From a checkpoint of a small transformer trained on Wikipedia: RMSNorm before each block.
Each number is 128 + 32 x the weight over its row's rms, rounded and kept within 0 to 255. Layers, rows and columns count from 0. Numbers have three digits each. The size before them is the row's rms in percent of the matrix's.

# layer 4 MLP down, 256x1024, rms 0.118, rows 214-255, columns 64-127
107:179144129183086092136183110004137072091135109104173158066126113087093137116103065110090153132096115187161127136121132116130189097106119139119105140141162108115090102103113172060114103168065153
100:133081136191078110077097150203065155117139122158102137152155077066152070139106125174104129149130116138162183064110097097141235136076065154100125119120163146141141181118146078117120154143181126
103:111123139151177123135092127091090105128131126128097188109121131103112084120180189087100128120105154157161100182151137143133084061116133109101149146150091124123046126058156132139129100120116132
098:118158123118153102163101142084117143082105102084121140120086155139092086145122155119165135113083167169104161121113105139157110047185109175128105183157106135069156107096093139126152153127099124
097:150133118103091125108105075173082118108057158185089113135071162080092099158163138157103113166123164149123153114144102111135187141122137099097098100156158176157167094075080139139124190020072125
098:153120071178062113164141118069149134118081099124065107124161138128107163142152160129081094128122166158117171140088101121078122158152167062134152189107116192121145118124111098117137133126116149
100:114101068131153129153143134180139140092098165102108120111149092112156127097145062129137122133135087141130188103073115139139149096173128152099162125139209094146114183086104138122142134161072186
096:174161129140158136171135171119158146058097130147157177080177114137078122139126174090151163111155186152150135141081154117165110101130129120093229132158164159118114100179167119120137133103098084
100:196132133149163191157082110204097143120058112163154154181072113145173140108170144152126165155170117179166113166134200123135172141126126118125138102161071117096114145122188140147084117117130147
101:194151067110124103095158135169142204139169120137122140133158109151159144167135092160175135163107102086166107145106101128178129166156103144147115147153095161131073118226118118085177123096134158
099:151095124100029098092197169165137112092120125193150098162117093105080086069156178183150014116129090129155124122110125146127125101134168116109069198132105108143079159157157190125133155104084146
101:099175138103075132124162115225156141129126188155095170065067104107097134139073115104126124161105102094113138132110110161120133135123141080115130132132160128088122129094081169104083059098086116
100:094142093135146134183139143092142128128121190086077129103047074116097069123172097113079104100183135092107122131125102148176144089159127041074142191151172071080153133142200124103192157119149135
106:193025126111128088135081108094097138145181127079156135151095101150085077121110115125132137090144186067124089131133098102083068119101120202069108175084118100183166142131121105096129142132191087
097:167119113113020074132096126152124094173141125043150110080177143164144129089145068082152176106128156116117052155155135143179125107171077090141151123128149122149106100121113165157134135085098142
100:142152104203121149092115192121085088171102119148119152084105118098123184083131144131113122168166124117149066086182114154078093102163125124187097157131151095096134103080151064164075141069137097
096:111181124132103099146042126097117180117109176103143127140112169145129234091110103144107171138114079162201153119142128136163082127144157112145085082079146137170121142174103122146113152143153104
100:112126147150074111167156181162098112164123144118160151138125108063088139148159168252113095131129166102152135127123119054048067100101120135045091144084095128083096118118144196132186097151131142
103:113091133128189131158157192126121098120151032137109135112162193098133138142092165150173102024094114156095154138117140118096108151136110113116212103137146146163173082110096119050109157148137170
102:110113145120151135130151116178137104095127162125099135132110102087092171024116135131156163154143163061151133062164104075169082119143099161081128085148190154084181191171183115094165112115160154
099:138148059131132104116071049139114100102123126100133123140150122119174140177138111131119051107138131163128150125158130102099077148111150146181087119147101100102110142106114157119146169126115082
100:128141106131142153149152133149116144107137143128137185174061086149150109130071103112101180148126093168210160139134106142115168115146077082115110104054097144096131075161123127128144095140119121
099:133139129122109137112092145053145156161092153152151123156167147138154139147094123070113126157148072110106149114103124099128198127122141087111094150114127157183096084143093105148085211114107098
100:104076130140150053075145135125097144126137138133145120137150114166149192157051153161178123115090115111155225151135169077096127142061142154121131157148115101097132135132100134132110189071103157
106:149104163117112101179075114140120160132137080080006116098124156075092124128050117151139126048146183114110107156158136176150155152110084145087191137093154109118117128112136123196204112100119103
098:178120089135099102174164189114118147102070125149111109129141129166128115075104123111185161075147081145219133096145120144108202127118137091123196058164108141129163173184131152107175149074148126
098:171101129140141089115117119103117109127114104124149122090092133102126075083118113201107134222138106123133170143070086130147045122082116112195107126100093114163126111084106081091129118125169132
097:121134131082097144119147100197160103113143113101081156109136121115078093118104139063094167089090118099123152111094055121140171089088172124108068137102178145083102133089052126041149127104134100
102:116099132105157106172108116152107119094164131171148114079084138128136110116155125120069113152086146123143163164116145077130092117119151115111028088094152145131161135105125125108097112158129110
097:144165107127128126117192138094171092147114087152159146097070144146110160105100119202171055088092137130162127117065047106115195145133151158181181104108081097069103106174132142128142100098121142
099:069121165090102102145181149193141119113119140114047085078166121091110093138120072129063123147088162103125099140169100144163103170162136159077080095133151115164134055145094116131084133138155123
103:158134087131172157184147088146122154141121078130081126110084158153113170172105127086122149110073092107107161128123114116058121136087099080125102098078156159118148119110126063140109135092133140
095:144134160125128104184136102069130129134127145089114138122142178121164124099063168099080123051162128182061199108152176096086152119081094121072124122157138107102133044165180112182148166160111107
101:104135119173118125112136166098160168134114119086151145164126150094134158182148102106048123132109178141105122092136100179151091129216131172136126138076147119117103066138209176128140107113122122
097:151136139109122095139129081084108149073116124112139168049084165150130166124150107174148143108103183139111134116148166058054077107136104139115168125102146148067145166156105141141135135091105173
097:152125140178139153124138144150083116107036117118099117166095133150099098130128160140118152166154131197139109087162135126126117110120096117108142104139122117149140151102151103137184192121126159
100:110102085111136123172124097076096184199103135145125097115073131129110153207203135212139171162134137115083175124082125146086113084129097045110100117115137080147149155120079158133125065138108157
098:096121138157141063103114140105122119081138129121123122149109187138076119115152166144150158144158113145139141118125132142123095113137135129119168149143139151132132134141145168091131088130085118
102:192145120072137096111172121191112170099138165077142115119132135103118110140096122099163147130100082165119093085162139115123123135163107141082159115149167138134111121206130156152154130144089157
099:111090171092119002142123141132151088161108083141121089145146137135145132131085097146184089122104130168191092130114162108136156132145116147093107155091086101085114090177083116113126097105113127
100:069154126183063138116091118133115140130151141152061179159093075126104187125084084160102147080154136141110143133124136102140097187139111122138153124137152123128152080083181069100155094119089164
100:104089071114152151147095232101152163156089146106148137144159150140100099172185118212164118181178162105142130129124133170173084089132087139180089116141132169151125118139111168100085142102135130